config = dict(
    n_head=4,
    head_dim=64,
    tie_embeddings=False,
    parallel_block=False,
    init_std_o=0.0,
    init_std_up=0.0323,
    lr_head=0.00756,
    schedule='wsd',
    decay_fraction=0.796,
    batch_tokens=[65536, 131072],
)
Each number is 200 + 20 x the weight over its row's rms, rounded and kept within 0 to 999. Layers, rows and columns count from 0. The size before them is the row's rms in percent of the matrix's.

# v: layer 3 attention value, 256x256, rms 0.22, rows 13-37, columns 192-255
# o: layer 3 attention output (transposed), 256x256, rms 0.203, rows 13-36, columns 192-255
v13,099,173,179,183,202,236,221,208,202,159,216,175,188,238,173,222,233,178,217,220,191,193,208,208,241,193,175,194,201,185,186,210,191,184,176,188,225,196,225,189,195,209,198,227,222,225,212,212,202,230,206,233,198,212,207,236,233,232,200,211,226,240,237,181,212
o13,098,209,159,211,202,228,217,199,199,199,219,185,200,162,182,204,188,200,176,156,198,205,185,203,187,244,186,163,197,198,198,178,202,191,209,184,210,204,187,178,195,202,167,217,193,236,227,230,189,202,204,233,213,230,187,181,224,208,206,211,198,189,220,205,177
v14,095,171,164,225,218,193,195,206,197,200,189,177,199,198,201,183,180,188,222,198,160,208,247,218,202,210,208,185,211,180,192,215,167,174,184,184,167,192,175,221,199,194,161,212,174,176,179,200,154,192,169,219,159,206,250,233,212,162,214,248,190,227,209,167,214
o14,096,217,190,221,204,214,171,202,193,230,202,213,185,240,171,215,221,205,212,222,217,191,222,207,206,206,202,217,180,207,183,204,216,195,168,201,198,202,241,196,189,177,179,222,202,180,202,181,160,205,197,179,182,202,166,240,218,195,216,180,188,211,233,216,196
v15,093,222,192,189,189,197,177,223,202,188,159,189,217,203,173,210,156,187,208,210,196,205,223,185,185,204,224,176,257,215,188,198,236,182,221,190,210,217,160,201,207,176,216,194,206,208,221,197,171,194,218,217,230,215,234,169,199,201,190,203,190,190,227,205,203
o15,091,182,201,207,195,205,206,184,169,228,208,223,201,221,198,199,176,173,188,210,202,227,224,209,200,196,207,197,216,174,227,206,187,209,186,213,184,223,172,205,237,193,193,218,238,208,239,222,210,223,200,174,166,158,180,220,219,213,207,211,203,191,192,196,211
v16,089,225,202,224,180,189,211,188,192,197,227,200,204,201,174,206,206,185,178,181,201,236,184,198,199,184,234,185,155,177,218,214,222,186,197,220,214,229,188,197,203,176,155,236,194,199,196,190,198,185,226,212,149,191,200,230,217,188,160,186,203,210,215,164,202
o16,087,191,186,189,193,174,225,189,178,211,178,162,197,231,209,202,205,187,196,206,193,207,197,191,209,203,204,188,200,200,196,181,238,208,184,197,227,215,198,154,188,194,222,213,180,214,219,156,180,179,206,198,209,197,179,213,179,225,213,193,195,189,208,209,172
v17,097,180,183,211,196,194,196,199,189,210,209,196,188,222,216,180,190,201,185,171,210,189,177,187,203,210,219,190,222,191,211,242,195,178,222,217,244,204,215,201,170,199,206,214,227,210,195,204,225,171,213,219,194,203,173,220,201,222,198,188,217,206,178,199,197
o17,095,209,220,212,193,184,216,207,203,216,237,208,193,149,211,215,218,239,204,202,190,216,194,198,229,200,215,186,177,170,163,197,199,193,221,213,209,225,234,209,177,194,191,219,178,187,206,201,182,208,179,191,182,199,181,161,219,213,202,180,200,198,202,173,180
v18,098,201,208,189,161,172,185,191,199,183,214,187,172,242,168,214,228,220,198,226,200,232,183,207,220,225,198,207,205,172,185,141,186,226,193,205,184,199,207,184,189,184,195,181,185,190,179,204,213,203,218,194,216,202,219,214,217,182,193,183,183,214,194,219,182
o18,101,190,232,216,203,195,197,152,219,222,170,160,217,196,183,220,221,165,196,216,163,189,202,170,219,242,212,192,143,191,217,213,196,197,193,186,199,204,199,206,205,182,165,203,152,211,232,193,188,199,178,233,191,196,207,161,202,206,196,224,140,238,202,169,236
v19,093,192,209,221,200,194,208,187,209,212,209,198,225,235,197,187,216,194,174,256,193,228,200,196,182,226,177,199,199,192,197,203,216,192,179,232,230,194,195,193,197,225,184,212,209,198,208,196,205,241,202,203,144,179,170,210,215,161,213,214,187,234,219,227,208
o19,091,207,158,199,172,207,170,155,209,201,209,213,190,213,228,195,199,181,192,213,212,183,177,239,217,206,167,184,191,207,218,196,157,213,163,178,201,197,165,195,192,191,193,208,192,154,214,213,174,183,163,224,202,206,199,165,159,228,189,217,199,208,201,241,184
v20,096,203,177,197,154,177,204,177,199,167,212,216,176,211,183,206,157,183,199,173,214,200,207,193,186,185,199,224,198,185,199,208,202,233,214,225,225,166,213,198,208,198,190,192,207,219,186,221,222,210,203,213,205,188,219,238,206,191,218,168,208,198,189,214,213
o20,094,181,222,168,199,186,194,203,201,214,186,234,189,206,197,206,228,181,190,195,190,237,215,192,175,240,185,215,201,186,201,169,198,198,198,215,212,207,192,200,246,179,223,220,181,190,206,184,240,213,162,175,187,193,196,179,201,233,221,208,190,189,207,210,191
v21,094,192,237,202,193,204,193,203,194,202,219,198,198,203,213,226,190,187,195,179,213,234,206,142,173,214,200,178,199,209,213,194,200,221,169,197,226,210,201,193,213,193,208,207,180,235,218,200,238,178,202,188,197,215,197,190,244,217,214,202,191,206,211,202,198
o21,093,211,213,184,241,237,179,187,212,235,222,203,194,170,226,194,226,172,211,184,209,196,229,240,182,198,233,221,185,200,168,213,197,194,193,212,174,213,212,178,224,208,229,173,212,204,221,212,199,219,195,191,199,212,266,192,183,206,196,219,216,213,172,219,171
v22,107,185,214,166,195,208,206,209,216,178,186,213,215,184,210,195,227,183,197,194,200,221,234,206,204,165,215,182,185,189,218,198,205,212,181,222,151,233,212,176,193,194,215,224,202,209,173,198,238,167,187,258,161,212,205,222,192,201,187,187,231,173,183,204,190
o22,108,151,200,178,212,219,195,205,183,193,186,183,222,177,170,209,243,225,206,192,195,221,195,235,189,172,217,227,203,199,159,193,189,211,205,222,223,212,216,202,230,254,189,210,189,223,220,190,202,201,192,183,189,209,207,231,195,187,193,216,184,203,195,216,206
v23,104,175,191,241,193,200,214,194,168,199,198,192,183,177,222,203,213,188,207,188,204,225,169,202,180,221,194,192,201,168,194,195,196,215,202,186,178,218,212,176,229,222,181,194,179,173,211,194,208,182,215,193,226,241,215,172,171,188,222,235,203,173,199,248,207
o23,102,207,206,207,192,162,195,255,201,162,190,182,202,236,219,195,244,200,177,200,189,179,192,200,196,177,190,211,184,169,203,185,173,188,230,212,210,204,226,195,200,189,200,201,225,211,226,202,190,206,203,208,208,178,194,224,202,187,173,200,214,198,188,230,166
v24,085,161,197,243,211,215,210,193,198,192,183,196,175,212,212,157,197,235,193,171,183,190,176,204,131,210,227,205,202,250,210,188,179,161,225,175,193,239,238,191,205,220,211,160,217,183,203,215,177,179,176,211,192,195,213,186,177,181,185,212,210,204,200,182,184
o24,085,209,190,211,225,194,200,196,223,235,201,166,155,211,214,179,207,178,202,225,184,215,207,156,194,200,208,198,238,185,181,191,163,194,211,207,193,211,189,188,219,181,218,172,197,168,203,179,191,211,204,218,221,214,178,226,204,183,142,162,179,199,170,175,216
v25,095,198,215,198,223,201,184,182,170,189,191,221,230,173,218,180,236,224,194,182,199,216,200,178,228,236,189,178,182,188,195,199,204,186,217,207,188,195,224,204,181,196,190,197,196,226,215,223,208,221,177,163,189,159,236,228,203,224,233,224,150,183,178,175,192
o25,097,229,216,212,199,196,175,245,205,212,167,174,197,179,160,192,186,182,184,204,219,213,207,204,192,243,190,204,205,215,211,232,168,234,183,195,202,187,196,195,204,185,158,195,199,200,205,184,170,197,224,203,221,210,148,172,145,178,201,227,162,216,219,186,193
v26,086,217,205,178,234,213,201,193,212,176,211,182,191,182,211,208,210,181,176,191,207,184,201,208,235,178,188,214,176,166,174,202,223,194,201,195,212,217,219,218,209,233,193,169,220,199,195,176,186,207,238,197,194,197,205,205,211,238,225,190,188,189,179,219,188
o26,084,194,197,187,182,213,177,188,193,205,194,208,213,202,170,219,189,201,203,231,204,218,201,222,188,223,174,196,194,209,203,196,225,183,185,195,190,224,205,213,165,237,157,235,175,199,177,187,177,196,220,212,164,173,192,248,181,182,189,204,184,184,216,180,233
v27,108,189,188,191,197,220,189,181,179,194,239,223,228,203,196,195,198,186,214,193,185,220,183,195,194,244,193,220,189,202,206,200,178,210,159,232,168,190,218,155,187,178,173,202,205,200,174,211,201,209,169,174,193,181,198,219,234,161,223,218,192,184,210,203,225
o27,110,202,190,211,208,216,195,170,219,211,213,200,168,242,198,191,221,188,197,210,225,206,195,217,178,222,200,189,215,220,199,223,192,209,235,221,183,179,205,176,199,168,169,190,187,174,187,203,258,239,229,219,220,173,203,222,202,187,245,199,176,173,192,220,173
v28,093,219,219,199,209,210,206,227,205,237,225,162,200,163,183,218,167,239,196,206,176,178,193,217,231,185,201,194,199,214,214,215,216,185,221,214,172,256,194,210,207,226,197,207,228,206,198,189,220,200,177,206,207,194,219,189,181,184,201,229,180,206,178,181,198
o28,094,200,196,170,237,196,173,237,217,216,207,206,224,175,227,204,214,222,197,235,190,204,199,232,172,184,189,191,195,199,186,211,203,176,191,215,186,203,225,219,194,214,215,201,205,172,154,168,186,164,187,226,188,199,221,195,219,197,223,216,211,193,189,205,201
v29,097,193,223,196,202,225,214,188,203,224,167,205,213,190,183,177,206,182,187,228,197,222,190,181,192,183,202,193,188,225,190,192,164,214,188,217,215,233,166,222,165,183,188,189,188,241,204,205,241,222,229,190,237,201,182,166,189,220,180,239,205,207,193,181,191
o29,096,200,164,197,220,210,200,224,237,185,216,158,197,195,181,227,237,223,220,160,219,203,196,217,187,215,199,157,197,188,227,197,149,179,223,190,203,218,194,204,204,192,193,200,196,214,143,209,204,181,207,200,177,196,212,219,167,202,198,192,227,218,191,236,211
v30,091,159,215,221,162,191,200,172,190,194,163,177,203,194,208,168,230,214,181,195,256,194,210,189,207,211,185,192,194,224,180,215,188,195,209,212,169,164,171,230,213,213,171,217,228,212,184,201,175,188,178,201,199,202,193,225,202,219,185,198,228,217,193,247,180
o30,089,190,188,184,207,235,191,211,246,219,228,190,197,164,183,201,187,220,224,217,156,202,247,209,237,207,207,209,202,194,203,186,209,206,196,185,180,228,185,200,225,188,223,225,180,219,203,240,186,165,222,213,194,207,192,196,176,196,201,188,211,163,168,194,201
v31,086,236,188,203,223,206,211,191,223,181,190,183,182,199,178,197,210,218,198,193,182,201,190,171,186,219,191,156,173,159,201,195,201,177,240,205,223,177,211,214,210,196,251,220,225,205,222,238,222,181,195,194,211,207,222,213,200,194,169,208,191,211,193,200,198
o31,082,174,225,184,166,189,199,189,163,213,194,216,158,212,198,209,204,169,245,194,196,215,200,156,208,177,192,219,192,198,184,211,188,204,219,184,209,241,223,184,201,200,176,201,208,201,234,203,193,175,212,222,200,208,156,220,257,209,168,212,215,222,190,200,210
v32,096,190,202,195,188,165,224,198,164,178,218,176,204,205,175,234,184,221,195,211,186,151,186,186,231,191,195,188,185,170,192,217,198,188,200,190,225,182,196,215,211,215,204,199,208,193,182,220,144,210,194,180,185,219,201,193,233,174,223,208,172,196,181,205,205
o32,095,184,179,167,182,216,187,206,212,227,193,232,201,210,231,210,212,185,206,176,179,187,189,239,202,212,172,198,198,204,186,210,217,153,168,180,169,186,215,215,203,187,189,213,212,183,153,199,181,194,212,190,194,181,213,193,170,167,205,234,180,208,201,196,181
v33,096,219,218,222,199,214,218,233,150,222,202,206,203,189,200,212,203,215,248,201,214,206,189,217,208,212,211,218,191,181,202,207,183,184,215,191,195,181,191,201,185,156,165,231,199,211,194,207,209,185,218,189,187,195,180,156,226,188,163,234,180,211,220,217,215
o33,092,184,203,209,197,186,199,200,247,205,186,204,183,227,218,208,203,193,179,209,226,177,184,189,169,171,239,157,198,174,182,215,210,170,195,201,202,210,182,232,219,167,185,175,178,216,210,196,210,188,245,214,213,208,208,196,223,214,232,238,192,206,172,210,192
v34,094,181,190,171,158,178,222,196,197,183,208,175,166,230,233,163,188,229,209,175,197,183,197,218,230,229,233,207,216,194,155,212,220,226,189,176,185,172,216,208,211,178,215,228,195,203,194,197,215,208,198,214,174,217,236,195,186,208,227,240,189,193,207,220,227
o34,093,222,199,196,205,175,204,247,195,173,198,193,215,227,183,177,224,204,186,227,192,174,198,184,170,160,211,192,198,153,151,207,207,201,219,210,185,210,165,211,179,201,207,170,200,190,212,228,172,204,197,194,180,255,176,211,185,201,224,184,158,195,204,207,208
v35,098,217,200,196,191,226,180,208,206,193,199,189,180,224,170,234,194,224,160,187,185,218,204,203,206,209,199,167,145,220,214,194,193,175,193,226,209,225,186,234,186,209,191,187,229,225,181,240,186,208,231,206,157,227,220,222,181,218,210,185,174,190,185,189,198
o35,097,158,204,180,204,243,184,196,201,164,205,233,199,168,214,192,177,177,185,224,204,202,197,183,181,231,216,213,182,212,204,214,194,173,205,209,195,187,232,197,213,223,186,216,196,200,182,196,208,170,189,220,191,207,227,175,182,168,185,200,214,181,210,195,178
v36,093,227,185,226,166,171,216,218,214,175,212,171,188,194,199,202,186,210,229,198,193,212,188,186,207,208,199,189,192,182,183,243,228,163,187,212,155,184,177,174,161,204,234,196,187,155,191,177,198,215,193,175,185,224,210,207,189,192,222,190,222,167,180,200,221
o36,092,212,206,219,212,206,198,199,187,217,238,203,226,174,198,210,188,221,205,202,182,200,206,205,190,191,170,221,192,201,192,243,205,211,227,209,203,212,178,207,173,236,181,184,159,226,213,162,196,230,211,197,231,231,206,176,191,191,188,209,200,207,227,190,215
v37,087,200,170,197,195,178,206,187,209,204,195,212,183,231,164,209,163,190,192,184,180,221,207,202,229,234,191,188,228,188,165,197,203,196,214,203,189,206,173,208,224,192,178,205,203,196,180,202,157,232,207,213,211,199,207,194,176,171,206,196,201,168,199,197,190